From a checkpoint of a small transformer trained on Wikipedia.
Size: width 64, 4 heads of 32, MLP 256 squared ReLU, 2.41M parameters.
Architecture: RMSNorm before each block, rotary positions, biases, normalized queries and keys, local attention windows, gated attention, capped logits.
Training: a variant of Muon for these matrices, 86M tokens, 7521 steps.
Each number is 128 + 32 x the weight over its row's rms, rounded and kept within 0 to 255. Layers, rows and columns count from 0. Numbers have three digits each. The size before them is the row's rms in percent of the matrix's.

# v: layer 8 attention value, 128x64, rms 0.318, rows 36-127, columns 32-63
# o: layer 8 attention output (transposed), 128x64, rms 0.202, rows 36-127, columns 32-63
# q: layer 8 attention query, 128x64, rms 0.297, rows 64-127, columns 32-63
# k: layer 8 attention key, 128x64, rms 0.287, rows 64-127, columns 32-63
# up: layer 8 MLP up, 256x64, rms 0.212, rows 0-23, columns 32-63
# down: layer 8 MLP down (transposed), 256x64, rms 0.156, rows 0-23, columns 32-63
v36 091:116125113103130156212108120089128107145068093202132114126099151078186133064115103181108137123133
o36 096:141119162080154125163121146164105180158162111127137112189077097092086174186154123100093037089108
v37 107:112165110095168146180061109144093107179068073155152064142080117096174141124142112163079123103115
o37 111:146114171059143114221182151178121142128135137107113160122131092121039167142166081143144058135079
v38 098:161129135154145132183201154127115156125093082098146112114044177096070109118119089160154114174148
o38 097:120107116062162107122075188146143143123185143099135153166112139103148189163097138116122122105159
v39 091:162127110089167120133134125066174084116207124113139112132191129181113157135104156111119171077083
o39 085:124110120148118184152148108122125139139080127176126107058111115194156057116127097199147104130177
v40 105:109097122202125111079154195154181178151147085131134112118070188134161114142157175111147105114141
o40 107:138120126121200129121142104081171133127165113082064160131127126129194163128117124140138147109164
v41 098:144142082132156142198147068126104151127160110134138040110098143129159211090131135111173084080110
o41 100:118057121087137151140091168107153196126079169164127148146097127128149104172132121124133090113140
v42 084:140132110146098010098155130118101119171181138104107113126087159129145180110149145111176083070093
o42 093:120142120102144182137115112085212162067103143118106100089173135153156135117144161156094164131101
v43 088:171089142147163102106201130153137135143226162084117086123110170172091161162119130153141132113053
o43 091:134089088117133154120113136128164168098101141132100115006156159167191083111143143151164150134128
v44 106:115148108140051062055063099086176101133161100060121161154193146149094115150127179094119119102167
o44 104:136192165125102147092118080068145122112094125127083130156137107168144101126087151116085185111163
v45 076:153122140171105075116091147152152184169152197121121107108171142187068115121101144102131114094115
o45 074:194131117143120173126201096105137163117119117092080142106070136166160137140155115147132163163137
v46 112:115170146110079118054143147085172122127174169136137140116170126138157081094137158124148073155135
o46 114:125104162177140111094165066060129180118156107080133167119126122114120106168186148122112180110118
v47 109:133111138175155126149144112180112131106144120130110117120060152043131163168146124130110168156084
o47 097:135115136081142144113087160178136171112136141103082139110155156168171076169116142113110126129105
v48 090:094142142163050075107177140079123092084140114191145125125061104167164111146144095088136146101089
o48 100:101165134102131087096060106165154129147121085139108103179158123109113120109193157181135123148149
v49 111:086126169105163172090138128093144205160122154115162147091179105134077165155106167090093101101109
o49 113:168038131128148149096153109158143111104145139102079153112031148148127139127153066118142162114117
v50 089:126142099150142131129045098105169128168160082049145109152196162104099155138101208140153127090162
o50 085:136147165079147177096129110082137156115119151128064139118055122159137116162092112094095125090141
v51 092:113140172137141106055129146109140158167108141110111138059183112137081108142093112071136096149113
o51 096:126048146115154168080122077149157096094162192074131153172091136158116128191141126131139199133116
v52 125:131162128086099069075162106066172125124209144107121154140185120154139164137158192086162118084091
o52 117:113143130174141176090134098058151164089080118128112134071113139150155082122167125175087171100147
v53 105:108141109149153153175108131126182139099127108186106141106161110066140117128151149109147122164196
o53 119:116112178137174096096148109113081197177139143101154183204064133137113140184148094102087129118141
v54 099:133072119119093140098141095075177174087186143129130107112185143187076109135132135126096066142138
o54 106:165091128143073120123148100089137185178108097157126159099103137150193113101106143136135179115174
v55 074:155135151087136083159140110124124099140081165177052118138095162113102134141108105131076124097067
o55 068:145149151104137156163128150195087108098095122178138079126160144140096152117141136169111121135107
v56 101:106131147168092083043132136125151173143133108071148111117171111159115154129087154086174120077092
o56 099:144114123098138172060105085071189115093143132115059105134112150163163107128123144155107151099144
v57 091:155172150118118103071096121177119100128091136122139093152114096109130102166145131077044139103092
o57 091:140117161142093151158187120164095083090129123105076163133205114188102077144127109190135147166153
v58 082:062121126146160122102071158120164087147174123089141105113148133079202093113128171159158073111146
o58 079:125148159097143156180191049080175149121160110110128113087136140147121113118132133118121130129054
v59 093:113065176095145171063155118093144102161175167124115149155170114172059118193149158182099170136090
o59 087:109120103145132118090090096124108104140130119136163095012163168127151096070144114187193174146104
v60 093:084131108127040082134076124103099107094069117115159136114076090123115131107127140133102127099147
o60 101:163168150093141075147110143115115144147117097110101132207175096128105123122133085116063117157166
v61 088:088098110151171175168161115147137150129157099136108148131121166040143142147142159163095126158174
o61 091:138128108126141130143095153096143170125145102125141119120118138147153180123076123082104108069117
v62 098:068165118152114151079124131157154093065143107082156133121108088078204104177151139131149142163149
o62 078:097162143125129101119106130120112108129142110116149170147192119128120027147109116097122133159129
v63 094:147138111157062098131127172130124150117107168120120128108111140216113092071088112127197111133129
o63 086:152170102149152094116135111056132129145126103111141105161145112077147151107143135140132123131152
q64 082:162111121172163115125149075079099143105119131125164107199180106099129083084083092077112152143159
k64 069:108136145114151135100105146082145098102104138071164171119130142143100212148157139073123129157147
q65 101:150158125098142076149182071132085159129144100119123064177129088107091106084145081135165146183145
k65 098:127137126131180111113160111145209113120122081164135149105084112145103139201117146073137095157157
q66 096:130070101121095165144199166171132132118110127111105174179125124163120185163151184108129182122120
k66 107:121126118179092173141168050122049153070125127094116130149185150141097114134102148128106148175138
q67 115:124182132086183080125137123117087169138178091130173104155127106138094127091103089145137131147143
k67 095:110116154088166063085091091179171168150128111132097082046102162158148158106162135102161101133122
q68 100:114160159101162120108159135169152106193161118163166029153132143136070154127117130093150137191173
k68 097:021132110134111117076139056143140138063100117161118124106108129153107121116152171140115098143120
q69 106:158129135113072179085119106150126104121101097100105179144118095163112070142140100122117169113111
k69 110:194184137137066167099166125101079125202148099137146150110187132065163141122135153095123149096124
q70 102:146035139098119167179136117072117124106130091112154152101110128156111094130112083145160143118063
k70 098:134157097072139101089145132133151149197096086124171080145133117099136159141119171123118155096093
q71 104:148214128091143119175151103126114178094126158149103125202139155176170111128131075160130131136110
k71 101:164127099096119170193140069111163132160118145158137077115126130205111125115183105053109149101108
q72 118:140079128139135099101151153132078129176187080190180119162123161106114093161122117116135152179073
k72 133:145084108139141171118132119120136141124143131063097168166093133089121132153092114125147104165069
q73 108:154145132089176152150118168154128139109144103202167161126136172078177105148134129106147124063136
k73 101:118136104130161130097120166154064096130161112102152112138111165139097100165119088109157128137103
q74 098:158139106087150050072129112105139140129170129093143125115119091152126044137093116064106134142090
k74 111:136097141118140117131144200143142133093083149134122127122159122118169032149111128145099091138132
q75 114:133129129114106147087133063102145156122160145117093066168166124159106093094144152119177102131107
k75 121:124119147127129184109167133175136172172167153152104127159059064100113144128150134130165117175146
q76 099:155120125174081133053098102113099118128109134163076162128112156217141106115100089182126145085126
k76 109:122100117097076087067113113119108046143125146089172067094155157107137109084157193100134160138097
q77 114:140132140120138111152108112143127098186164103109124086106182152124151051119148110140160160170111
k77 119:106100114090140161180103136123161103105142141087154166166084142155161100128186137109126103077108
q78 107:165106099165093076088154158132083095093103068133144097141148116120100169196146141134092086147112
k78 124:142095087098093145115076146096119119098157079071095164118164125117161116124148123178148165175123
q79 106:078129082150062111152141146123119088044114147175178116094154151149176102142147127153156059163105
k79 111:117138148185060162125125160190117144135111123163138132105105111162095096096155098123138149147097
q80 087:194129146142146197124100107101100150166129133172127116136121118195163140162113062049116109129136
k80 085:113151146153162137103135148152154110085166153152099158176074117160124143152076108109108121148135
q81 065:149095109070078149164095093138124147138155132136119143177074115155168159146157098123127117130100
k81 069:150155103120153126120172103175135132214142117127095137136073137141135156109133100119117133134158
q82 090:094108113107161096128142194158150137160127126163141166131057113123152194178119143115157081089113
k82 086:133133137157125114153099137054121105173145201155122104105204155105134090100109137162080177112178
q83 092:125108119119076085087103074111107122106128172120079164155101137096089121143210097191092169084083
k83 086:198131159065122156148193164128088127154112192091144148133164150117148086104158127158094130123118
q84 102:144116146153154137114182071128092154110145051145143090187197159158112148139106128177127089075155
k84 093:098105113097061112129124070118103103130148161124144176117090107118096168125177098194141149139119
q85 102:129134118166134089157147163144113149145169134160128163118090094150109106088085147089187086123120
k85 116:208102133119155090167103167112110105117147159102159114165098123124143129171101064173141094116166
q86 118:102204103074152119109122097154111150143152122161123169119107148134176075123173103099076131171140
k86 114:198138150174147079125133136098142143102123128157163137159117129116131135141125055088105119114155
q87 088:068046135154115198100124127134181139160125141078148149118128094170155116058144123170121148155091
k87 094:115166158143144147094104108112136166170119209183141139135148150124152210097119130123090083149144
q88 115:157136131089056078171168078157180050114117097072150095088174154118122183112168131112166103172097
k88 115:112150109115138149151097110181153119167163087130120140171123116127137201082153093155091145114120
q89 099:112128134121153174117094109209174141113160048145167140165127095082080152136141140136143075064153
k89 093:127214118090150096142106152120136162151095143122160141129125123043178195089097135103173158117165
q90 105:130082112149146103132107088136040087139140114168140175150114146114109153109027161106117104136162
k90 124:159116135105130133092081162148191050111213079114121159187113159051109132149118166140110144101109
q91 131:083123128118085122161155074124083159157067184182201139155090159114116112170129139168081140119130
k91 115:104146117141124151124164122116143103150165071154155169090135165115163154133127200117086109128119
q92 118:074090125156174110149152149114060130109059079127154121078144119138069154156101090129145111155122
k92 107:077155143179147078123145122124156151133120051048079105111129100118127158121161127125109134109158
q93 123:139153134066175119138164129095137153142129102102121076148170081108168126125205085152088153172115
k93 113:059112082118181194164123123157099155143156140145107087129154108097160076119145178106188141082152
q94 109:084135124076108144159110109151139144110114105079147214141068128156097141061119138110146137141143
k94 105:133150096164085103131140133151172143131133083225157159129188164140135144142118133121083115126074
q95 125:161086093064171054126078111083154132139102128138124129132031119133143134127111114154113172147069
k95 095:156116174141169084140113159122122129216155091108040143150107154132142071154116105154090161102133
v64 092:141205111124124162106171167083128144130154125107185067131112128109162144125168118115119139146094
o64 097:144079130086142098187113110088098128087129130138081137118100096147106130154075103118089189113181
v65 106:122121116130101131138124142086163059135161164089113171137097180155134096134135145150112205156108
o65 108:125094085138112136126141123146116151140121101149131064155099078112160123098135088080139166119142
v66 093:130134238085152120132160160110138173122159162166161145171144199133103114140178131169075129133129
o66 085:158160142140131162118144124108100165076131161129138130102085118115166105144185087181140183177136
v67 090:141107140155140076112118132214144154110133204141119127127143105139098100086144110133188105154132
o67 093:079114152158139155061187098137086145122145139197207109116042116138132182072110118165115142117151
v68 092:157087099128128085141140094146171093075096123110141134123157136125151145153173149130072087054196
o68 088:093135149104147178081137074197108148082183128128157125092128185081149142157132163109131098140117
v69 106:134166166151139146156132151105129099126160118128155130174103133164072088092169115186144219118102
o69 104:188095136131132089125130117093108104138156156134094095150083079204162110128101077062099158098148
v70 096:081125156107128137139095158161109147119150120160114169140196111138124093087139095155116134115161
o70 097:095097144165126146089165087157122069117091097111125150099070167093107119142128125162143170083083
v71 105:140103066084089125120067126174172144147120094173092087103083082166087114142138093181130136128092
o71 096:101139097119129109086182145067145146177143189103103141169094113130126071084132135147082161152128
v72 127:161139088165126126130085160148146140131154134135107096149156207142123153142102131195148082088088
o72 114:071121094104109179042156112127066097134158122107191079137149125114118085126160118117070145150168
v73 111:094137115134088113080101162130085109188146086155149113181101102161109111117142184159094081065117
o73 109:103106070124126159064119096113144154151204165105106136173157175117123108128158092074140152120148
v74 111:170149103062158126129119174102123114099153168114164091139136129149067177141113051157122124108112
o74 111:176143126058146171110109116092140150101065144180061135098074113113083122121149138107054167123134
v75 118:124098087127151111142098202133143159162136093117152101122165141153136084091074148168136166083136
o75 112:137144063110170172102091124111039124229143104166123163122106128062124087142134089155108140105070
v76 121:128134103115097107113101112150058100149128186116120123104112161120147142099162136067102155155132
o76 120:101099130109104150081162121119190173073069105109106116112115116108098135163120137135129160085146
v77 100:104130136183112117153133092130112143080100075094104161173130097118115106108079153095177142066143
o77 094:160143138186125171123071154219150065120169166121149112108182128145166120142109148119118124111119
v78 107:123118134161115144117142068080155135107137128142111152194087084124153097092196104152120089181145
o78 097:095106200139130112155171159125134142098177123152154119152130151150107168130117121095097175161123
v79 099:057126104131112098118134197074112077179138182176104143133153136182056082133085216141115131116138
o79 091:159129086127105177160118075166156119159130105125089108127052122128114155072171100140156144173094
v80 100:169101155103180110141111140220063166120146129132152144191114127074113125081165101166140095106125
o80 093:115139165118160168034140144122093163113195192162159137136133162123157138156166097156118114138156
v81 114:133141133061111132128099171159113083137139103091133120141060097190101128120147049171098117124114
o81 108:144105091138151122079106110097122198188103156144112120196108112110104123121110139055093137101114
v82 100:168135089091143137158090102122119138114130142165161146110176192167139171133111070156121130079103
o82 104:136167103098143068103150101099118108122109135098078140117135156113120119167124133109127114098104
v83 107:146113125190141160185099116135108150085148162180103156110091112064183115070186134151126138173123
o83 112:124113177149113066154215149111143129112163127093144083105180123158131123158111132125132120186113
v84 093:158159110153163114155119159163120090198159106083065109185131136124051113120121160160184140102106
o84 086:157105129084129156075068131118181059159176152104129132173111108165187131097132118070070116102150
v85 108:164178208137178142176136161202098142138097126135192079097129094089101161139168096141143148120113
o85 109:181118148133126111115080114113098143127116183135111150113116096169160108149079146106147070136136
v86 106:183173114183188156160145112129067117134167134156139127177146109090046139127162115215146130104166
o86 106:157097167081119121090115145118123091127162109130126137137142158142138161134130150070114121130109
v87 096:141145102119146128112140040147112163132063112105120104127113109163138166130166136083188141111098
o87 092:087126120138142053103112142139135089137140167183111154184133126124141189143061141153137085115133
v88 094:140129120170140156130120166116148158107158186100142113122137147074109146160076166154191118166113
o88 094:114137153115090165149096188183119103130154152137142097106142069122094130048159129126089155160191
v89 096:147172167091156124142123138133115113149129175095095102188121169145057192196155101175120137117109
o89 096:147127113118097174056065145150169146123070129188131132159092124065149129124163162107091130159103
v90 094:153131113163171195146137126117126130213078151154097108165141190162126161165062163119198125110047
o90 102:131149109125156108109043139133141083121080152078104141142131087135132126171143136081067111113144
v91 107:101080180127150134084123122127040107095148130081195172098152085120099133124129123103134119162120
o91 103:094142126140101159148156122122141140124088105192155109165146135135113180101160099145188125096142
v92 100:132109137134159120129164125117069107146108139087130157095150159120111095159063174044148166150174
o92 095:172158127104148146168047173182104132157071096116156145134148110135112161145160145167174066079124
v93 095:134124071150101131137188082120181123129118141146062137111127184120139122180079117134149102115160
o93 098:116096167114134137131115136187085100083089114019156108115122120124114137114118178102049140102135
v94 108:164100111156113128097145127170081094200079098139154102106146194151124127146197181086049123118121
o94 106:051114113096151151101106055129131176062138157065147144162111097160187105181139125174161135099165
v95 105:160185098111162154179136167100139140157175132138070091145169166054148139156130146171136137137103
o95 101:179084146068108126139138157100162043136129079103125158108146130101148112145144106161101114176135
q96 091:128178115117079145178107122130165144166089104133149087095192091072098160097159111162157153115146
k96 092:164100117144166138168091087104146166118087119131133150109133131126139055129066130123053119087110
q97 113:123184126100090121169139085152149125168148135075138083092141130119088126056183142137134131130125
k97 090:109115160073174106186103142142185133128127174134146160105115092122073127163138132101194136168178
q98 085:108181094141094109111156090141131128086130160059162082194185146185139092145130176131096136099134
k98 068:139155160106085129129102207144096109099186081118134122090176143105071112113181127146166084112108
q99 082:152111126142063128089116140104163153116106092089088174155150071151167080170114078100098145122140
k99 092:152121112131094149049188101107062097192189086144128142122144152117176148127116124142099135100096
q100 090:110163147178093149185111101093099151133149099107166105123154159121133095160118101163151057155112
k100 086:138168100127086133126068119150146126111150029137156124103170177109114105142093101138075091111108
q101 078:097077114162075116128164131149157128119151136048142121059156160151224087140091134146117125140128
k101 091:166143111094118135119181167123061120070172111093100123128174115130118140158117102124127154094105
q102 089:137200141178185085136059183144113160114138162087129064175125128131122082113128157109147104114093
k102 089:113068168086151151159105170171140120111157102136115150127088141147086123085082106161137063122121
q103 096:167058110083182139113097142148156156120144115156154125102092144110102141184135093147105121108070
k103 086:112086127121108121106143123138105167087143149126179166109074113120072139083118163141143154107075
q104 106:118118149130123130166098086129099058163088168125121160120123124110142041197171083114128140170128
k104 094:169140110155083152143143147153150151147048151160122152173127099101173099142140183133142136154070
q105 102:124090160108147124157162099124156079124098154096106170132212146178132042144087175140124111157145
k105 097:131116134147126108122118158083163113125139150059105124171135106148119089136195084182125145166091
q106 105:103143133058126046142086112144105178098136143153075105096096138078106163120180120094074144135081
k106 093:074140098104170171171174097109143162154106067118120121065132145125109120092101157165115129117156
q107 098:165057100077181151103107121150132109094161092139144120149104135163115153202099132179117136128103
k107 088:124113090176092112070064076172112140089123124130096093110119120163090124070092146148117132112138
q108 112:117109145134090109162180133167079114120110135192098164160139136088068118117109125142115150148129
k108 108:109155120208171188101161066086113092166136119104106164102127166121112123150151137168120132112156
q109 089:157172121123070127126152170136089125139109194162153160135148070094161109172142089176203133132124
k109 110:134124135105157106131160115102130096142127120123111147131134148093125123131147078132174158167087
q110 100:127158086124146125047108125147142154129103130118189106132142084148150142158166110114096144134107
k110 086:179101139099083118143146115169097139168084084146112131143074145134130138087168127092166135169086
q111 100:099135119162125163133116161186122148085122089175099111118154144087101175175111160187098072135172
k111 096:115140153176154087098178139110075131121185128167150172128059119139107170109173084136168141118144
q112 128:158134134141131130154129151162152124134140133069119086085132117071073159094185176163164141109134
k112 137:105120156098204065193156097148143166122132194134171118171095085158127150117137100086161176115127
q113 096:136107144136112101128149150138111133098120178089116164195116101167148060179108093105117109104108
k113 091:120175141137064183106162133126104093127132068111134127091175176105097115099095166178122081094134
q114 106:103097124151119137081131126099140136063111158105070162189106090179165107204088109086105172141162
k114 103:147165131178073165059173135097033127118190096105120158159165148124162103137103119146126156118097
q115 078:126107085117118160165090099092122142151162109093132139141078151190169170153150163106153193149119
k115 094:100117142131125087160099105130154160148143171078171095177071120196112131142079114122123139133163
q116 084:134097142146131179111162153113152158110154081070086114164122111161214161140125150078107157111142
k116 089:149101195131109121045158085134082144122188112070113150154140138102176185140125116111137132067098
q117 114:178095117098137122142192122173093114171128167187142136116150122159116117107093098131148124113071
k117 104:153137114145176155092131111127131121121137132096106164118079161101110149139131151080173088100184
q118 102:122175186158159104137077173160133103138104135084128116159171162137192084126196140074098100083100
k118 091:118127177109077138173154156108163134137104161100138116141087121109174091072167143142138116131096
q119 093:141138113133156097169154168118145165134194162129112106132162094129120105139115126092174169115120
k119 077:034110104076140095154156091104149078103141153059140096190116169118120144131112140138139097144097
q120 105:104134140159090098156121082152087120173140105170165123122141189076110149141210112212129109128141
k120 100:095141151105095136124157152165108185135154121224166168153148177135126134123154158073114101107113
q121 094:155160137107104162123108175096111135128112101171160118086115090090158194163158085097164102099130
k121 089:087148088102142104095161095144129162187090119143110102152106111084192217138101117076138151109122
q122 079:157142206163099109160158158157102092120139122130155120132124196146201151119121141144006094119116
k122 080:191148198181094130182155157090098143121116100094142156116079159097109137147147148084120147111132
q123 118:099085123156072127138135114153096095086136139171111131127146159120114093197099101147168115157162
k123 115:094196096147072136075116115057092149135105137165141107144132125133149090153097119124120140155161
q124 097:155124069118062181107148125128115145153208118121136082161072144134089156135145086149154167153140
k124 097:101156134099079087133104104106101151187078150159146111168136136118134160103113186051117156145179
q125 106:156096126065105115164141057143107125143137103222153162085130162148149083138123088148122093148115
k125 101:132184111124090075127125075143155115132139076105141158105113179096143113151140122077094089149123
q126 107:183100105113179155060166136182109122147141139145097113158129143184125110079096137135150118078126
k126 107:167167155124106150069119150094115134099125188130148093120082117130118094135120172103179090087200
q127 104:039068127109081168156152115080131135104116166120125112147096110103141144152197107136151049131119
k127 094:104195115139180134125152085062129157135106038151134167131154131094121155139129088142139152180097
v96 094:140062126175140134142134094087116196138065151140140096109090135179174065164114173160116114104113
o96 098:107084098138062138064153105179177139102135150112188098090112146187068098118165137134124146177141
v97 087:144120104151045113119171099125157145102071138117122138115069129111149183109047127101138162164128
o97 088:200122158060141106131117094168168054163138078128102110088202127105135128134055130106070125113130
v98 099:142093138150096057160147124174146086162169184112098137090090118137143133140131105123152095112134
o98 110:174118106111130135146101081072113113132114168104130101168076057142090166120130105167180142123165
v99 083:112150141140087085135152067156064158157113090142158168089162116127151171109108164111112089120072
o99 090:169142128100156132167125159152184127142126157056092143132150081105104141096108144145100150109103
v100 082:129110135110118140087169137137131161129077112126135122105067140077138144184120162118131151091131
o100 079:197091175127123121125147018162172145106157123099131126122143100115158125140129105070104148092097
v101 092:131060121156111039149065201128062145140118161139100147103076143168124115120105139140112138132129
o101 091:163039095160174086122155086058122132129148150156186127143097051119120107118127106131171152199094
v102 099:095086111172158061147041124109118116063156133140122119140150135132107184142154128117081133120184
o102 117:100123129104114099097114126119106171154120111147147133153195082130113117181133168133122040131091
v103 108:160097132169169149104099172175117085088120135147114167075073148107173108147085142063166143135178
o103 122:124062094140139081108111090078178083130142120084096149126150084092182072151136085091118155137115
v104 104:165096103157085183135129074156128133146111084161167118177125124132204123142119150153105178117093
o104 107:080110073118060111149169136119127063158113087102150148116112168146152068082154141134128142160148
v105 087:130093155087127174145171150088080184111176141191135172146131189176114163135082114104144163150144
o105 088:052088117094110146167109151156106125149136095144083113108098073063106086106160134071199101164113
v106 089:166089153109137135167172136119133176085140132140163096204141142153139103165078116115178167079198
o106 087:181074111126152156137143155171080135146141106156092032157081164148109130057152103130143153133151
v107 101:123126132172155116111083200121133126101105138143111110096131129120112071116191097093208086068202
o107 097:124120107184111105127065138073126181112098129141154093144151119145116106144215095123108115095107
v108 108:122154104033114153105181149118186140138141074086106178145095195096136146108071147115079159160107
o108 114:140152142104173110126183080171127096101134097143056136145118091104146151110087138078128202106126
v109 108:123136118124166144143118141110113128146116128133162206173197130039144105139111105134103169147150
o109 104:110138112118136131112114170089122161170087146255107116115106091147168100086121182095131100124130
v110 104:123120111146130148156110161114096121075132152154102197072187134087100097141072076201156156147134
o110 101:067144096089130138154111148126152152177121121203142107107199098115153110153132154135157088137062
v111 089:112153122095124097142213060107134174144189154128074122141164130144141138094152130133132103109069
o111 083:089159142082137124157144124168169137140162133064097100146150131125095133097188170092101156124171
v112 102:232105189135073118117152123171050192173079127137125153124132123146108139137115129115134086181109
o112 102:164087124159125094126084192108089078139118167101141133094132146112106095091110102137173149106090
v113 097:173160097191135064054098099170089123152075100122119090123144166121114115125135096131110137162178
o113 102:109119119168154040088140126093089106116146177169157147149142199107153123186101168130104124059105
v114 109:107083101099136119170157116085147119095136133137118120118107116127174144126068160131093162185134
o114 109:122136117165102141093177084170073101114110123132088105114102103107102126130122133184148146159167
v115 108:123200079163095127173143100111176171107054124134159114096128112112102128139102161105145131115145
o115 110:154150147191125112187086130170114180132143108145113149050206151157082127120091177146150106126120
v116 094:195164117171137161161141120159122116130167176158098147145139136177143183103122141137183116110175
o116 091:089119119110130130113106096134162125176176121135155121159126130069160136072177133137199161148141
v117 085:110106131156097067103121115170098109143089150137116159072156168161128131080105114117131113084127
o117 082:168084113156173101109111122110163121201108160163155101164174103160140085156063092135114166164151
v118 097:164163139166046087170104126144147156160153109116152171153139136088139108134149141160148099045114
o118 107:146117098162175139192086133089105153171083126125144127158128160161099136056149144138166135127133
v119 096:139114067168099078091146176140172118123092054083100137124109164121126074066101141160140151127203
o119 094:168145102173180097150156096126103101115110081200125119185181178163120129119079131152063183093121
v120 111:107105105079126140144177125165115080102204060126117140056098149159101158068104149160120141152129
o120 107:131139136087130140224192066134105122109157083078093169136145090099102155164075105173152153131129
v121 100:185071131015157120175197086128109137090119173109061109122177156105137190129143145101085129103125
o121 104:153216141114071089119137147123109131138127105134095061159158090113090118103145102170199167147164
v122 097:097119132098123139131130152096130107138145165137161105090171106092160142071178102161175160060139
o122 102:090176127142101207154112169067143141134087136106105101168107197122124136102162101163133163147155
v123 091:090182094109084105113100142097121175139103068128132138181118207178102160133069149081111174129119
o123 088:136087138173203071143160141213126132105118096163094134155146100091132108115120156092148151096080
v124 088:132065135171121054139050179079140181124111106072149096148090158184139082134136127108121118111168
o124 090:130101092110148095089136165103134140070123124123151078133112136186041135112151149129103149132088
v125 129:103176056180111137141147155111173112103125107140103101102152103148110079093148090192200140137069
o125 128:082159104104087150144165126161143142125139140126151109113147193105134154128174167158045143097097
v126 094:148183127111099135078126141166173171126149088166144122132101112066111128113164104140094092117079
o126 092:125091129122115149106153102130104120117099162037099186162121150095165144111156119066056097070103
v127 090:111103113131123172142135146093156105110166187138098092097036127168104130206084130185156140165117
o127 101:101114138072094174130139046165117117087165110117145142097075096080121194203124132126180089137104
up0 098:184128119111154084114129120159143119114097139173138131157133078118140081176058140137190127142146
down0 098:179199129078048097174143069119164162128129143181131142137149116126113141134092107086146126094150
up1 112:155172098155151112093109089094151119105138146175126131148076145088110123167091137140156180095148
down1 111:126127121119136158123148122185111137158163143164111197131193169153128140173131127162127086131101
up2 109:163137140151110166114112102129180169150111135140168172084044144175098146125131119055106148128102
down2 106:122103127136102140173100169096189094096169187090137154083143114152115180127106057159107149128127
up3 106:111064144103181152107098120099055133161091116160105095201109131146136141163141123080113139157108
down3 104:092069124128095107152112147129151134158117060118177063112180120079113126180177128153130155082121
up4 098:079139125153137121140093135130145094111128133109160208120155088108183117120131121132184185160150
down4 096:139158131090116191204130119131126161143137102072127103106105138083141080171129123172079098133084
up5 110:113106133057158138110169209158193126115112116156095140191110197127147102155144104117118077154168
down5 104:155120155127119112110130118115078149172106147109130125075145114131154107119170151129127104133118
up6 111:118084203142096176149072108086092166148097102061150116150115125112141136105145123105170130174169
down6 108:113125150187107149129098179133074160136142097110113057137094114112138125147170100130080134103150
up7 097:133164137178132176104053126162144144138095089104077134108073161147123115065106195140119155091113
down7 093:145138137147098136132122156166098162145100103155146170100071132101138138092190155133135083187065
up8 102:140099081145155102108107084170136179146130135129129120181091102058086158110098152067152174120194
down8 107:166126144129151117152123059149145173139108141117127177115147083110095192104115128050142082117112
up9 105:101169123183112081133127092090119132078081153122139140140066114080158139139161158108105153127060
down9 101:116151099167143116101155178097155164045168095144151150054071126124185087108139161148089159169083
up10 114:131133171148150126136105110125090133133121180105193179111161098149094157162172134172134152144146
down10 107:131141161133161087096098121133103131114122126130122121081162114108142182175128077127139168157165
up11 102:120142130102082162113102100047180108183134128166152128093137137079134150067113096134136125112127
down11 093:095166138147168134059103132100142090097169115113130133126179075123149186152147121080171111126084
up12 104:151102145103134152115147081122191153116149106134085099171152138152058142179165155128078108146138
down12 107:149075145176166100125118179153061121107134140106125073080098150093156134157168136088144165084120
up13 111:147165134164133098118040064110120108133112125157156136140131125124179124086123141133113129117236
down13 100:156121103156115102146167077145135211120147093059116090152170084102173115128135136170113087144134
up14 105:096070176130129148158183153117096074153112078157076120172066166085070137126150137094074139120153
down14 098:103068065131127147115152123142132129203198122117099115111098163134081151122124132137135134069097
up15 119:117109148117115141125118157170135123085081183186087137169111140083130157114127119175079154125162
down15 119:127081059121150112091148145157134088073171149115141114110183175123096186098132123168080134136144
up16 015:099211088096158102138134123139162123133145122218138128147102160106081155070182164112111102131154
down16 014:133118117139099122198056158139179192077102142083075109088121086116109172122099087157113101135101
up17 111:080119112116089194130131099106138132110156128130141115112105170107109141167125138112109077190129
down17 106:134136116147130120081142100121174166117124185162098089124119115079155084096142150149107115073116
up18 119:146120120079137124085083093100104136136102114174129087126090121083113205183115118120152112116135
down18 122:079118119096159106139152086142149119075118100165118121146144123129145109091188121131165112145092
up19 092:126083086128138142124116100086077159163088085174099103148082136148071170125142106154132150147123
down19 092:126157168141135078118097146135144127109173118151195107182137182204143106136115178085149144126190
up20 106:151159169068085159077141114149172121178125112128122136118141170160084213217136123099124102146115
down20 098:108157143133120124097184106130088090086138124180161184153150123101155112044115106116182135107103
up21 094:076136148070139105163106147089183096131106145162161116145160115149138103116156134149163119133126
down21 098:085088181117137160109166121123138086148059117115177116123125103145148093157198074095125160129121
up22 115:138137147128213110140160064191156135098146109156079111137116085136133105131193135089084132096103
down22 108:152135069203104122033101105149163167149092129130157088117108144112110166186115104090086130095079
up23 089:109074135116167137121106141179120140165119206122119160123069128163069091103124089195101154213135
down23 088:072093102154119128139125106160183094170154140111103074136098120140137127176166129114140135123132